config = dict(
    vocab_size=2239,
    norm_place='pre',
    init='normal',
    schedule='wsd',
    decay_fraction=1.0,
    final_lr_fraction=0.0,
)
Each number is 50 + 12 x the weight over its row's rms, rounded and kept within 0 to 99. Layers, rows and columns count from 0. The size before them is the row's rms in percent of the matrix's.

# layer 11 attention query, 160x160, rms 0.0787, rows 0-31, columns 0-79
074:54 46 46 50 43 54 48 33 65 54 59 64 27 48 38 48 58 64 24 45 34 38 41 60 64 56 30 63 48 67 79 35 49 44 56 52 75 44 76 45 76 62 34 61 56 38 41 56 55 45 61 57 31 34 40 64 48 50 46 50 78 51 56 53 40 57 44 39 60 56 54 33 55 56 59 51 47 42 37 31
090:64 23 52 51 46 58 58 58 60 53 53 64 42 43 69 44 55 52 45 56 47 51 58 66 43 64 44 61 53 64 57 23 52 51 56 41 63 32 65 45 29 76 63 49 36 63 43 60 70 53 46 52 35 46 34 51 49 53 50 33 71 46 36 56 61 65 59 54 50 70 53 42 43 46 60 50 29 58 52 30
088:68 16 42 51 56 60 57 53 67 57 50 49 53 60 58 61 50 49 47 54 47 60 46 40 58 52 37 54 41 82 44 51 58 49 41 41 56 30 69 70 37 64 56 36 61 33 29 61 44 42 58 34 42 28 51 49 49 39 59 29 61 52 33 71 51 55 58 34 46 48 60 39 30 61 48 56 39 34 58 30
091:29 73 45 62 61 28 54 43 45 62 52 40 39 57 55 51 61 53 64 56 37 39 43 31 60 39 68 36 60 33 47 54 46 62 62 42 54 67 32 59 50 36 52 53 50 44 56 26 48 45 44 53 52 60 57 51 47 46 21 60 46 51 68 45 31 64 28 54 33 45 61 55 71 53 36 71 60 38 59 69
091:65 34 67 66 74 59 61 23 59 46 51 18 60 27 53 47 58 49 50 64 38 53 26 57 60 36 35 60 43 53 50 75 52 56 59 58 50 50 65 58 48 52 54 55 54 36 47 47 47 55 58 51 46 61 65 69 42 50 59 56 41 41 39 74 56 51 62 44 51 69 43 46 47 43 50 52 33 49 56 69
105:64 55 57 52 38 57 49 49 83 72 24 29 44 48 37 55 45 51 49 67 52 59 37 54 54 61 23 53 34 59 36 55 70 29 54 44 61 39 57 64 20 47 50 37 71 42 38 48 35 33 69 66 63 54 61 50 54 48 42 59 41 43 68 51 59 54 62 50 40 47 55 39 53 64 51 66 48 31 58 35
102:47 52 44 70 50 51 51 49 55 62 48 51 40 62 58 66 53 66 23 48 40 54 70 59 45 42 49 68 39 55 33 46 46 35 30 65 26 73 43 37 40 23 52 45 68 61 38 37 44 36 51 53 61 46 44 47 37 43 67 81 42 41 39 54 47 37 50 58 47 29 45 59 51 53 55 76 78 54 53 46
099:52 41 57 39 64 53 34 59 72 31 54 40 49 45 44 61 42 42 49 46 22 48 39 47 48 60 55 60 56 41 62 39 57 55 43 28 47 72 41 50 44 54 24 48 68 42 64 42 59 46 50 53 56 43 51 62 61 50 61 50 50 54 61 38 35 66 58 43 51 65 69 31 77 63 47 53 33 37 50 52
086:52 44 67 43 47 56 32 57 45 61 36 45 45 57 58 58 67 38 65 69 68 42 49 46 41 56 46 60 45 52 62 23 60 48 58 57 64 40 96 55 55 80 30 59 44 38 48 50 65 51 45 48 23 42 37 60 53 55 56 28 51 53 58 49 77 51 45 55 55 50 64 37 33 60 50 50 26 51 48 49
091:47 63 42 40 70 62 57 49 34 47 57 39 45 66 50 39 40 50 74 56 54 62 60 37 46 44 63 41 55 39 50 39 57 67 58 31 20 59 48 55 60 36 63 30 77 64 66 35 47 38 34 60 50 50 42 44 38 28 32 45 53 58 34 76 32 44 45 62 44 41 50 68 56 45 60 40 44 42 48 73
086:39 69 38 44 52 43 51 71 40 64 47 31 32 67 43 28 42 58 65 49 51 53 61 51 49 45 64 43 54 24 40 64 36 41 65 56 31 54 52 41 70 44 43 33 59 67 69 44 58 42 37 62 54 44 52 28 58 47 52 78 46 69 48 29 49 62 36 61 30 49 34 66 66 64 37 46 68 51 45 56
107:61 35 57 57 68 64 54 29 67 38 48 39 58 31 53 59 57 45 42 53 36 49 37 62 51 55 33 52 34 83 48 49 65 58 39 39 63 40 53 61 26 59 66 44 49 36 35 45 48 51 59 36 49 57 57 75 38 50 60 39 49 40 45 72 55 36 62 34 52 47 49 37 27 39 47 53 30 35 43 45
128:71 35 50 44 56 65 53 29 58 44 49 47 63 40 57 47 48 44 30 40 49 48 48 68 50 57 30 49 27 76 48 47 49 56 44 35 53 35 52 54 53 71 60 53 53 58 40 51 51 46 48 40 46 57 46 72 57 61 80 40 37 36 38 68 69 38 59 44 65 50 33 62 36 37 59 36 23 35 29 34
088:59 56 35 64 48 41 55 58 63 45 54 44 34 85 47 53 55 44 52 52 41 35 58 52 26 38 65 52 44 37 48 40 39 61 61 61 47 39 38 55 46 49 57 64 49 24 54 28 57 71 63 56 41 30 46 40 39 46 60 60 51 47 55 40 50 57 33 47 51 52 58 79 55 48 49 47 69 69 59 45
099:51 72 62 21 58 54 40 56 51 23 48 67 49 27 55 48 46 43 54 22 53 55 65 55 26 56 46 68 58 49 58 51 51 60 30 35 58 60 55 47 54 52 70 52 44 58 48 47 42 53 53 47 49 48 45 35 40 56 63 86 43 66 45 27 45 39 63 61 46 45 54 35 56 56 38 56 41 54 33 48
095:55 48 31 35 34 69 49 59 58 31 53 34 44 47 27 38 33 36 35 35 24 47 52 48 69 60 60 64 57 64 50 56 36 45 58 50 62 63 41 64 68 52 45 41 64 47 48 53 62 44 54 54 60 54 57 56 47 60 52 63 51 53 72 49 38 68 46 50 57 52 59 51 55 80 57 54 63 50 50 46
116:36 61 51 38 52 43 34 50 67 53 40 63 61 61 71 72 48 43 60 44 60 55 48 56 58 43 62 26 33 53 45 40 53 45 44 37 59 59 41 51 63 23 37 41 59 57 48 59 42 57 31 64 62 49 44 43 56 43 81 27 48 35 58 21 53 57 56 39 34 58 40 52 55 36 69 51 41 35 53 46
095:58 84 31 52 51 54 47 48 41 45 41 42 32 34 50 52 45 49 57 45 49 42 44 82 58 50 33 54 41 60 63 74 64 67 58 44 29 43 66 46 44 55 68 63 57 72 43 40 71 55 75 44 53 44 46 71 36 52 41 45 59 48 69 46 44 47 60 50 53 53 47 48 62 47 58 58 49 50 51 63
101:64 42 64 72 50 47 53 55 61 46 62 21 54 46 55 57 55 61 41 66 37 83 40 63 49 52 47 63 65 54 46 57 52 43 66 46 60 59 59 72 55 35 33 44 75 47 44 45 48 70 51 50 63 52 57 71 38 32 47 42 65 29 69 50 62 54 52 47 40 73 25 39 42 73 23 45 51 60 48 47
097:50 72 72 47 39 56 47 57 47 46 60 69 56 73 47 22 57 61 76 43 62 39 75 30 58 60 47 31 49 58 60 52 67 53 56 36 57 69 36 54 56 56 35 35 36 59 38 53 55 80 54 40 72 42 44 42 51 40 54 45 53 55 42 63 62 45 69 57 51 49 71 33 68 52 54 59 46 35 31 49
096:55 50 63 32 51 56 39 24 54 35 62 55 61 52 59 40 49 52 66 71 64 47 43 18 26 62 71 51 59 52 57 66 33 72 62 34 51 39 56 61 70 44 60 61 54 55 53 58 42 72 56 58 61 42 33 62 36 42 58 43 68 78 55 43 58 34 55 60 52 36 59 46 41 50 30 36 39 44 37 32
109:54 42 58 44 62 30 48 60 54 37 51 50 60 49 42 56 49 55 48 55 45 64 56 69 49 71 71 45 59 51 59 41 57 36 45 45 57 61 43 57 45 20 17 29 48 51 60 35 44 44 30 49 73 28 43 62 64 53 59 71 46 60 50 61 36 52 57 49 63 54 54 54 73 65 46 51 54 55 61 54
096:70 46 31 73 51 55 31 35 54 41 74 42 58 48 47 57 67 39 55 71 42 43 44 42 32 28 40 47 46 33 48 32 61 39 42 40 45 59 33 46 36 43 41 59 51 29 56 51 56 56 66 72 37 45 58 33 38 53 55 43 44 55 52 27 24 67 59 54 54 49 60 64 39 42 59 57 38 53 45 49
105:35 43 53 56 43 42 56 43 69 53 59 53 40 47 60 52 61 47 56 48 61 56 50 65 47 49 52 49 48 55 54 26 58 65 79 39 40 40 37 50 76 75 28 29 52 49 69 78 42 54 39 51 50 47 44 49 49 58 42 34 68 37 56 63 62 63 55 40 67 69 44 50 61 65 81 46 43 50 49 40
091:57 52 48 62 42 48 58 56 54 42 55 47 51 43 54 47 56 66 48 64 31 60 37 56 72 36 42 29 50 26 53 44 62 58 66 65 40 67 34 34 50 54 49 53 62 53 33 56 51 63 55 56 54 51 66 74 56 34 48 47 65 37 57 46 64 64 34 42 46 67 69 58 51 41 36 45 64 56 52 31
101:53 26 51 53 66 57 46 58 47 64 61 47 41 48 65 56 44 41 25 59 47 83 42 36 36 40 56 51 38 51 40 37 48 34 32 38 55 38 74 63 64 53 38 52 33 34 37 73 41 37 64 55 59 52 67 45 43 49 52 43 38 33 35 56 62 47 57 47 39 49 54 39 55 65 42 29 45 57 40 55
099:49 54 44 65 40 50 40 48 34 62 48 39 33 36 51 74 52 65 44 52 52 47 44 62 65 68 56 69 32 53 56 76 30 46 46 56 46 33 49 57 29 50 40 49 63 55 73 55 71 61 43 32 34 62 52 62 52 40 40 53 32 32 60 60 55 83 50 16 43 56 77 49 51 49 48 70 39 29 72 54
091:50 45 50 45 54 24 47 46 66 36 41 62 61 49 36 39 44 26 58 63 58 63 39 55 51 46 59 39 45 50 39 39 47 42 33 49 52 78 52 52 69 41 66 49 69 40 24 61 37 34 43 45 32 31 44 44 56 43 58 28 57 32 57 39 38 47 51 79 37 42 31 60 37 49 39 53 32 40 65 52
106:54 76 55 44 55 58 68 50 44 34 39 65 53 60 69 41 52 41 61 46 65 65 75 48 51 40 71 53 66 54 51 63 46 67 65 47 62 51 64 71 52 60 61 60 54 62 40 45 60 38 43 44 44 44 52 43 42 33 48 50 50 52 53 64 49 49 50 38 24 48 54 47 56 29 59 45 41 71 39 43
098:50 49 69 48 19 44 52 55 50 68 54 56 54 45 38 55 56 58 54 36 39 37 59 29 41 31 67 59 57 49 60 41 35 47 60 35 63 52 48 53 68 33 57 57 48 44 42 59 52 46 52 36 31 58 56 27 53 56 47 57 30 67 46 65 65 60 28 76 38 47 73 57 24 60 55 71 57 63 47 51
107:51 64 54 53 50 73 49 34 74 20 37 30 42 37 28 53 54 59 50 52 47 45 33 47 55 60 51 65 50 58 51 55 45 48 41 72 58 49 59 45 47 31 38 52 67 30 59 41 37 23 49 60 48 55 53 66 68 62 61 51 47 62 53 38 48 36 29 29 46 52 44 35 57 47 45 53 38 45 46 41
099:68 46 52 40 47 48 41 34 34 72 46 49 52 55 59 40 52 42 56 65 57 62 62 47 24 36 36 39 46 53 45 45 53 43 33 31 56 47 68 54 44 41 23 30 62 45 38 55 58 54 62 46 51 42 53 46 52 47 41 54 53 45 45 48 53 35 67 48 46 49 56 48 45 46 64 39 33 64 38 48
# layer 11 attention key, 160x160, rms 0.0732, rows 0-31, columns 0-79
068:50 69 51 35 58 31 66 56 54 31 56 42 47 58 52 50 33 46 64 57 69 54 41 48 38 55 55 59 41 54 51 51 72 46 57 59 31 61 21 33 27 47 46 34 46 62 61 48 44 57 47 50 58 49 55 59 67 51 63 48 38 48 27 50 33 56 42 38 25 47 37 63 67 43 59 17 54 46 55 67
072:50 51 50 63 57 49 32 48 44 66 60 42 39 63 24 49 43 73 64 41 51 50 63 42 53 54 59 52 36 58 48 47 43 48 37 66 50 67 55 75 54 41 38 54 67 38 44 40 38 48 47 27 64 55 33 53 58 68 39 55 42 49 51 37 45 46 36 58 54 49 80 28 42 46 80 70 50 34 40 34
072:40 51 43 41 36 64 44 44 43 47 66 32 58 49 60 40 69 50 38 41 47 46 55 75 45 68 45 53 46 32 41 57 52 46 72 52 45 44 42 66 29 68 50 66 34 55 47 53 44 57 71 60 50 75 52 68 40 92 43 62 44 50 60 47 42 58 53 47 75 56 35 37 53 34 55 57 68 59 45 45
066:57 62 27 53 33 49 42 78 40 68 54 53 35 55 19 38 44 42 20 47 43 47 66 63 51 36 35 56 27 42 33 65 45 49 36 52 45 45 65 52 22 66 43 51 52 33 53 47 61 65 67 35 66 38 30 47 59 62 50 53 53 33 59 46 54 38 54 32 54 49 54 37 34 42 58 72 50 61 68 53
087:53 50 51 58 63 59 45 56 30 60 55 32 45 50 43 27 47 74 43 49 47 61 60 56 50 52 34 70 43 35 51 60 42 54 54 54 71 48 50 76 45 70 43 70 36 31 48 43 36 52 72 23 41 51 57 60 44 67 28 54 39 40 48 62 50 50 51 28 35 54 68 34 47 24 56 62 46 46 50 23
099:49 54 63 65 42 54 60 34 47 82 23 44 37 41 36 38 33 52 23 66 59 61 54 45 63 44 17 55 50 65 30 57 59 41 54 56 65 52 67 37 45 43 39 52 75 53 36 37 50 47 60 57 62 59 43 77 51 51 49 54 43 38 58 55 40 61 61 53 28 33 34 36 59 70 55 80 40 44 49 41
115:43 14 58 64 37 45 70 51 55 60 44 38 31 37 52 57 57 50 54 75 31 64 46 52 45 39 61 38 48 51 25 64 26 35 55 48 43 61 35 32 34 32 47 55 56 51 34 42 46 50 39 46 28 32 59 27 41 46 64 71 58 35 35 58 50 45 58 43 55 37 40 54 57 57 48 64 45 44 58 45
097:55 48 50 58 78 52 35 57 67 50 72 35 58 49 52 45 33 53 58 43 49 49 49 39 45 65 53 54 46 55 72 38 77 74 65 42 41 76 60 38 51 46 51 42 55 58 63 38 63 31 38 41 48 36 74 55 42 50 76 39 65 39 70 53 34 38 57 41 68 56 48 49 56 34 53 39 45 43 45 47
064:63 48 66 65 75 63 44 70 51 53 48 49 74 43 75 52 54 64 66 52 49 61 46 46 49 29 54 55 63 51 62 40 47 57 33 60 38 61 37 59 63 25 49 42 56 44 52 50 54 46 56 47 54 76 50 46 49 50 38 64 48 43 39 55 34 56 57 70 37 46 48 47 44 55 42 49 41 42 26 48
069:45 37 41 57 38 43 51 39 53 53 52 50 48 66 67 43 61 46 51 60 50 39 40 75 42 50 34 33 54 48 46 67 62 23 69 60 66 50 39 75 44 61 62 66 49 42 30 68 56 61 56 45 51 64 56 75 65 85 52 55 43 56 55 37 74 68 58 54 64 71 33 33 44 56 48 69 43 45 48 36
076:30 27 52 36 43 47 67 30 51 19 38 67 54 51 60 60 47 36 42 55 35 50 44 34 49 62 64 67 70 52 64 58 45 54 51 28 68 42 42 35 56 43 62 37 43 41 41 59 49 43 52 59 48 42 49 49 48 21 57 55 63 59 49 44 53 42 67 45 51 34 32 59 58 64 50 34 47 42 39 56
080:55 47 58 65 51 54 23 56 42 69 58 29 54 67 50 25 53 69 45 54 49 62 55 68 44 47 40 66 32 40 49 32 64 40 72 63 51 63 51 66 38 71 53 75 35 44 67 44 44 49 80 27 41 59 56 63 50 69 31 58 41 47 54 50 46 57 41 25 41 47 60 33 59 32 58 64 49 52 51 56
062:58 47 72 52 65 57 62 43 47 59 44 28 32 38 35 55 55 73 50 52 47 43 53 55 59 45 39 61 53 42 60 39 56 35 71 62 51 66 46 55 48 32 38 54 45 57 71 40 53 40 56 56 31 72 56 51 50 41 61 39 34 52 58 45 23 57 39 52 50 57 73 51 37 57 72 68 68 54 44 43
089:57 39 44 59 37 55 57 60 50 62 35 32 43 61 31 61 49 36 49 59 41 74 28 59 42 23 45 63 43 65 34 71 45 34 51 50 75 37 52 49 29 39 50 51 34 43 50 54 39 53 52 76 32 46 71 64 47 52 48 48 59 47 72 46 46 56 57 35 38 65 48 67 43 59 43 58 58 52 75 44
104:61 50 49 37 74 62 44 68 60 45 53 34 49 30 74 52 42 40 57 57 66 57 51 63 29 46 54 73 68 55 47 78 51 74 50 44 50 55 56 38 53 46 57 37 55 51 43 57 35 36 58 57 50 53 58 57 19 67 56 60 55 51 59 52 55 34 60 69 59 47 36 46 48 43 38 54 43 52 37 49
107:42 55 31 47 60 61 54 37 55 75 60 47 50 68 42 49 64 58 48 53 51 43 70 30 50 48 69 50 31 46 38 27 27 54 59 49 41 69 53 30 50 66 45 67 47 33 25 42 61 41 33 46 66 46 60 42 46 42 54 49 59 58 56 64 43 52 46 44 66 49 64 24 55 48 62 73 59 47 39 52
097:48 48 65 61 58 34 43 44 77 58 44 47 81 51 60 69 43 33 71 42 54 65 53 49 48 68 38 35 49 58 51 59 68 57 34 57 61 49 29 60 52 24 45 13 49 60 41 61 42 65 44 62 73 67 48 65 34 47 72 50 39 42 60 31 52 45 57 59 45 57 44 53 67 48 60 57 42 52 71 46
095:55 50 35 44 55 49 49 46 41 49 45 45 54 52 46 47 08 43 43 42 45 43 66 39 45 47 39 59 38 54 62 68 34 56 68 32 40 52 75 23 35 47 41 57 48 85 67 41 60 58 73 73 59 58 51 57 51 62 59 45 39 43 57 59 30 39 62 41 60 29 43 63 30 74 69 49 43 58 59 43
095:49 66 72 71 54 68 48 36 62 59 57 44 60 35 43 52 56 42 37 39 36 58 48 54 58 32 44 51 65 48 44 49 49 23 49 46 42 58 51 49 65 30 19 45 61 42 55 43 68 27 39 45 56 63 59 61 55 62 58 41 54 39 40 55 57 36 28 54 50 65 52 48 56 52 39 45 39 65 46 23
096:59 57 50 44 28 45 38 35 54 42 52 40 66 62 55 56 50 56 39 55 47 40 68 50 57 54 59 48 46 53 58 50 34 43 67 42 43 58 43 60 42 41 50 49 39 56 43 48 52 59 60 46 82 60 29 47 22 35 65 49 50 56 43 40 49 61 67 53 52 36 52 42 62 58 64 58 61 25 39 46
103:43 56 45 44 44 63 40 19 52 31 63 55 79 58 72 55 57 49 76 52 65 34 41 27 38 66 49 52 72 34 74 62 46 39 59 41 50 49 39 68 56 49 52 56 37 55 61 58 33 50 44 65 71 61 42 74 50 55 38 34 53 72 48 59 41 36 37 63 61 43 57 46 39 35 31 34 55 22 51 36
098:52 51 75 48 49 40 40 61 61 47 46 48 38 52 78 53 39 53 52 56 54 62 54 63 41 64 72 29 51 47 54 51 59 49 63 48 46 68 55 52 55 49 51 52 56 54 48 54 56 28 33 31 42 33 57 42 69 46 61 67 77 56 49 71 40 57 54 44 43 77 45 50 85 40 39 42 30 46 29 55
099:50 57 55 60 72 32 41 47 56 41 78 48 50 45 32 56 55 46 69 76 53 51 47 54 61 22 57 61 34 76 63 48 38 48 23 54 53 59 39 58 56 36 49 43 53 28 54 59 62 59 38 54 59 47 41 27 41 51 27 32 50 26 48 47 41 57 72 63 30 41 66 54 43 50 73 64 50 42 62 50
106:68 43 63 40 45 55 51 57 44 27 61 55 77 51 51 48 66 43 52 35 33 52 59 51 62 31 27 45 42 33 30 53 53 76 46 37 48 47 38 60 56 62 50 52 60 60 57 72 68 29 56 40 58 57 40 61 62 33 59 42 47 54 46 53 68 48 52 48 35 39 56 36 70 86 66 49 43 61 47 35
097:60 49 43 64 46 48 58 49 53 46 69 35 73 43 29 41 65 74 35 39 22 61 51 53 55 46 71 18 52 34 66 38 49 21 72 52 38 67 52 20 49 35 50 52 60 52 41 38 51 50 32 63 47 45 56 50 46 31 57 57 53 61 47 55 59 46 36 49 54 42 43 65 60 38 44 42 48 53 47 36
104:43 46 38 72 63 58 62 68 42 61 62 47 55 51 56 57 52 46 68 28 43 52 37 51 43 55 29 39 63 80 37 47 68 57 44 47 48 48 59 64 69 42 42 47 48 54 29 43 44 52 45 47 58 34 60 66 52 48 70 49 68 57 42 52 54 40 40 48 46 50 57 60 40 35 45 51 44 51 51 48
099:55 60 46 69 43 56 39 35 56 78 38 43 24 58 68 41 38 51 41 38 48 50 49 52 41 68 52 43 43 47 54 41 49 63 49 63 37 33 31 54 36 52 61 44 39 54 58 52 35 43 61 35 31 72 77 35 56 62 44 52 30 33 43 72 57 63 55 35 33 48 82 55 61 65 44 44 59 44 52 36
104:41 55 47 65 72 37 66 62 53 64 25 66 50 42 43 43 45 34 74 52 45 57 40 44 61 57 53 34 33 76 52 41 53 48 33 37 67 56 50 61 69 43 56 40 44 62 30 46 41 31 43 53 54 36 40 33 35 48 36 37 48 46 56 46 28 50 37 46 47 56 59 49 38 33 50 58 43 50 59 55
101:52 42 58 43 41 58 69 60 31 46 35 58 55 60 64 68 48 17 50 43 46 43 59 61 40 56 61 60 47 47 47 50 46 70 52 26 59 33 61 54 42 51 47 48 46 41 54 43 52 54 46 46 63 27 22 57 53 31 43 44 51 70 62 40 56 51 55 38 45 59 60 51 59 49 55 38 37 54 27 32
092:58 58 49 44 59 74 43 63 51 61 71 38 37 30 47 67 62 75 57 38 41 24 49 42 44 31 76 57 43 53 38 39 39 70 57 63 59 52 42 57 50 62 58 48 37 35 44 49 56 36 37 42 46 65 51 40 22 59 48 51 52 62 33 38 41 45 40 56 46 39 50 39 29 25 58 58 51 53 47 68
098:60 56 59 46 51 66 43 31 57 54 35 38 33 51 22 67 58 84 74 66 51 62 45 33 49 57 53 60 45 36 50 55 75 58 53 52 46 43 50 54 52 54 46 40 84 39 51 30 31 47 48 46 44 35 61 57 58 48 67 28 50 59 65 42 46 51 32 38 63 43 60 67 50 39 54 54 63 42 40 25
092:51 75 68 49 59 56 44 66 29 59 51 47 52 49 58 51 45 62 63 47 63 54 62 54 52 55 44 41 41 76 36 61 47 44 42 49 61 46 85 79 66 28 66 42 37 61 28 36 73 46 52 51 69 42 32 67 42 36 40 38 45 60 32 52 47 48 58 42 29 35 53 49 45 49 61 48 29 44 68 53
# layer 11 attention value, 160x160, rms 0.0876, rows 0-11, columns 0-79
086:54 65 56 48 53 50 54 45 46 44 52 43 52 64 49 62 58 46 66 53 55 57 63 47 61 46 47 47 47 73 52 37 54 54 48 37 59 54 53 61 51 65 63 28 54 35 55 39 64 49 54 34 44 51 59 45 54 51 54 42 55 57 51 30 39 61 67 65 43 47 46 52 22 47 75 57 75 44 28 35
089:36 56 58 54 56 35 44 62 54 59 51 55 43 26 38 59 56 50 21 24 49 37 53 38 76 50 52 49 43 13 57 59 39 49 54 53 41 41 48 48 35 30 45 50 64 49 70 50 14 50 47 49 36 73 51 38 68 52 43 72 46 53 58 44 46 46 50 47 38 42 50 39 57 65 62 63 53 49 42 44
089:24 50 50 55 44 32 57 57 37 37 44 55 50 63 56 45 54 59 47 52 57 44 71 45 54 47 32 44 56 43 42 40 73 52 33 52 46 41 51 36 41 47 53 40 60 33 53 33 62 54 52 46 53 48 52 77 50 35 33 40 48 46 47 34 48 22 24 51 54 53 58 57 53 43 39 43 68 59 51 44
109:45 41 62 55 64 59 45 65 58 39 51 58 50 26 43 59 39 48 50 41 44 47 29 48 57 43 41 54 35 64 33 58 51 74 45 51 56 44 54 70 94 57 25 42 49 51 38 75 41 44 52 37 52 36 58 68 35 57 38 42 53 50 45 45 53 35 52 48 42 50 56 37 51 53 35 23 43 55 59 45
091:71 50 37 53 49 47 57 44 45 59 59 57 39 57 38 44 70 51 43 49 35 69 61 46 56 52 32 48 50 59 50 64 54 41 51 44 87 64 52 56 48 35 75 42 42 68 26 51 53 47 62 48 47 43 52 54 54 34 46 39 50 62 40 44 60 35 51 39 44 44 52 43 25 50 50 30 47 35 43 45
089:63 42 57 61 49 83 36 69 54 71 43 47 40 54 37 62 56 42 72 46 51 41 62 32 60 68 59 55 35 73 50 71 40 60 50 53 63 40 57 65 76 50 50 56 58 52 38 60 67 59 50 48 52 44 26 43 56 63 45 44 48 71 46 55 65 55 61 68 58 61 35 41 44 49 60 51 34 56 47 54
115:79 48 63 60 68 59 61 59 48 45 56 36 32 55 40 71 59 72 61 57 39 66 72 47 27 60 70 61 54 60 59 63 55 45 59 72 38 58 51 49 43 67 55 53 47 52 55 44 59 48 48 46 52 44 35 49 43 47 52 51 59 47 56 46 56 56 54 60 53 52 36 72 43 53 40 68 56 67 46 29
095:45 38 48 54 53 52 53 47 48 44 46 53 58 58 46 56 36 47 29 52 46 41 39 40 50 41 41 58 40 53 47 56 54 47 68 38 69 53 37 38 63 34 54 69 48 42 52 59 41 62 48 57 62 41 38 61 53 67 33 38 59 73 35 58 62 36 34 40 45 46 58 60 39 64 55 22 48 62 51 40
108:44 66 42 38 42 49 67 38 48 54 44 50 50 81 48 51 68 59 49 53 60 49 74 42 38 67 37 51 59 57 57 55 59 42 51 47 60 38 62 42 10 34 65 43 56 47 54 35 53 48 46 52 52 61 30 64 59 25 54 49 41 51 60 45 54 56 49 64 36 39 43 52 26 50 51 61 69 59 29 58
086:49 44 62 53 53 74 46 49 63 60 43 54 46 59 58 41 55 43 73 48 53 39 54 42 36 61 36 56 47 68 43 51 57 43 41 18 71 27 47 65 43 70 60 24 54 54 50 50 87 63 45 64 60 79 46 68 42 45 53 43 27 55 61 48 57 38 66 58 63 52 52 56 44 63 56 60 47 49 44 47
085:49 43 41 64 47 26 46 65 52 45 61 50 71 49 72 56 40 50 55 60 48 55 56 59 35 37 60 37 58 25 55 17 74 45 39 50 32 41 44 49 52 32 27 43 42 38 64 38 43 43 43 50 55 53 50 48 45 29 61 43 62 40 46 44 62 52 47 64 58 52 28 76 55 55 47 44 68 71 54 48
079:65 45 51 55 55 49 69 69 39 59 51 35 62 66 50 32 55 61 52 77 48 70 45 42 47 48 72 34 59 33 53 41 63 31 41 35 38 55 51 76 78 47 56 65 46 45 44 50 36 47 64 51 51 45 36 67 51 39 43 41 67 46 48 45 39 52 62 60 42 50 52 88 47 32 47 36 51 46 66 62
# layer 11 attention output (transposed), 160x160, rms 0.076, rows 0-11, columns 0-79
105:54 45 33 28 49 70 67 22 35 58 65 46 42 34 59 40 61 55 25 60 58 62 51 67 21 63 43 44 32 40 34 83 28 25 60 46 42 70 48 47 46 53 68 41 27 62 68 60 40 53 39 66 65 40 49 55 29 38 57 51 52 67 49 63 45 56 30 53 59 36 39 65 56 66 54 43 53 45 46 54
099:60 62 44 34 60 66 43 57 40 66 44 59 53 61 42 63 64 32 43 48 64 47 36 53 50 44 34 49 51 39 75 34 47 53 44 63 67 34 35 40 55 59 48 27 30 38 68 45 57 49 54 47 63 55 41 55 29 62 62 50 51 27 57 46 65 67 54 75 42 32 30 56 48 56 43 31 75 69 53 38
098:52 61 51 58 45 21 36 28 36 55 61 71 50 57 39 44 38 47 45 43 59 52 57 66 60 68 37 44 51 47 45 41 44 57 39 42 19 47 57 56 62 46 59 50 48 64 35 48 60 40 53 53 45 62 50 78 48 44 54 60 48 56 51 78 44 59 62 48 52 51 65 38 44 54 74 59 53 38 55 51
094:42 53 47 28 59 39 52 43 46 54 37 32 37 53 58 41 62 55 34 42 51 42 65 48 38 48 60 59 46 39 45 57 55 37 67 47 49 67 59 39 60 43 55 35 68 45 58 31 41 47 51 60 48 41 31 44 77 42 46 61 33 58 42 56 57 40 52 44 44 65 41 49 43 59 44 57 70 26 42 68
089:51 50 51 32 49 68 45 56 26 56 52 45 54 56 68 59 52 71 63 63 60 48 36 64 55 61 57 39 48 56 38 54 45 75 59 46 61 53 74 58 73 35 45 52 63 25 34 32 64 39 62 56 35 72 54 49 45 53 51 44 52 62 55 45 38 64 43 72 48 66 39 47 47 46 50 61 55 49 43 54
094:64 43 72 31 61 56 55 68 35 43 32 44 62 41 36 62 50 28 51 41 28 54 40 54 56 55 47 62 60 59 44 32 40 30 46 42 26 58 85 46 44 38 44 48 44 60 50 49 59 52 51 43 43 50 71 49 43 68 55 48 57 24 39 47 55 59 46 50 38 60 57 40 48 35 13 42 64 57 51 58
096:54 62 49 44 69 38 56 44 35 38 46 49 49 28 48 41 57 46 49 50 67 31 66 64 50 47 42 59 34 45 83 55 47 43 40 55 57 60 58 44 44 53 41 53 57 45 35 65 57 32 28 38 66 53 58 52 46 20 45 27 51 43 41 59 42 65 51 41 61 49 70 56 43 49 40 45 51 55 58 63
102:70 55 67 47 64 52 56 42 23 62 57 64 47 39 53 61 63 43 27 37 46 58 38 58 23 45 53 50 71 64 51 61 63 36 51 65 46 44 74 59 47 63 73 50 49 49 31 61 49 46 42 67 41 75 65 63 73 51 55 48 46 47 47 40 64 45 48 67 48 68 51 60 46 65 31 42 49 70 32 51
093:51 51 32 57 49 25 60 43 55 62 68 48 52 64 58 39 45 50 55 61 48 38 38 54 31 40 69 28 58 72 48 40 62 56 46 54 34 46 43 40 36 48 19 55 47 35 51 38 28 55 55 65 49 33 54 48 56 22 60 49 49 58 51 48 46 52 63 57 64 47 59 86 41 50 61 41 59 72 77 26
098:53 67 24 48 20 23 53 43 39 50 43 61 62 52 55 59 56 48 37 50 45 71 38 57 49 51 62 43 34 50 49 37 47 58 56 37 32 45 56 47 36 51 53 26 57 48 45 46 53 43 43 28 72 28 49 53 36 48 55 32 70 55 21 65 72 64 37 43 53 36 62 47 55 43 59 50 55 70 48 63
094:53 63 28 58 56 65 33 28 41 54 68 70 44 44 37 57 49 48 58 29 49 54 50 43 52 97 52 60 51 44 60 65 41 57 48 56 52 42 46 53 55 35 27 57 64 65 29 58 67 58 55 46 46 34 44 43 50 31 41 32 43 40 67 31 40 55 51 59 27 37 55 66 37 56 27 69 54 58 48 33
095:59 65 42 61 50 47 51 57 58 56 48 50 40 49 46 60 51 50 52 43 57 42 46 58 48 53 61 29 53 52 47 54 53 40 36 44 38 35 64 45 30 55 54 77 68 49 69 53 67 59 35 35 46 56 61 71 34 43 55 29 47 71 74 37 60 59 61 43 40 85 45 58 54 48 22 59 53 69 73 39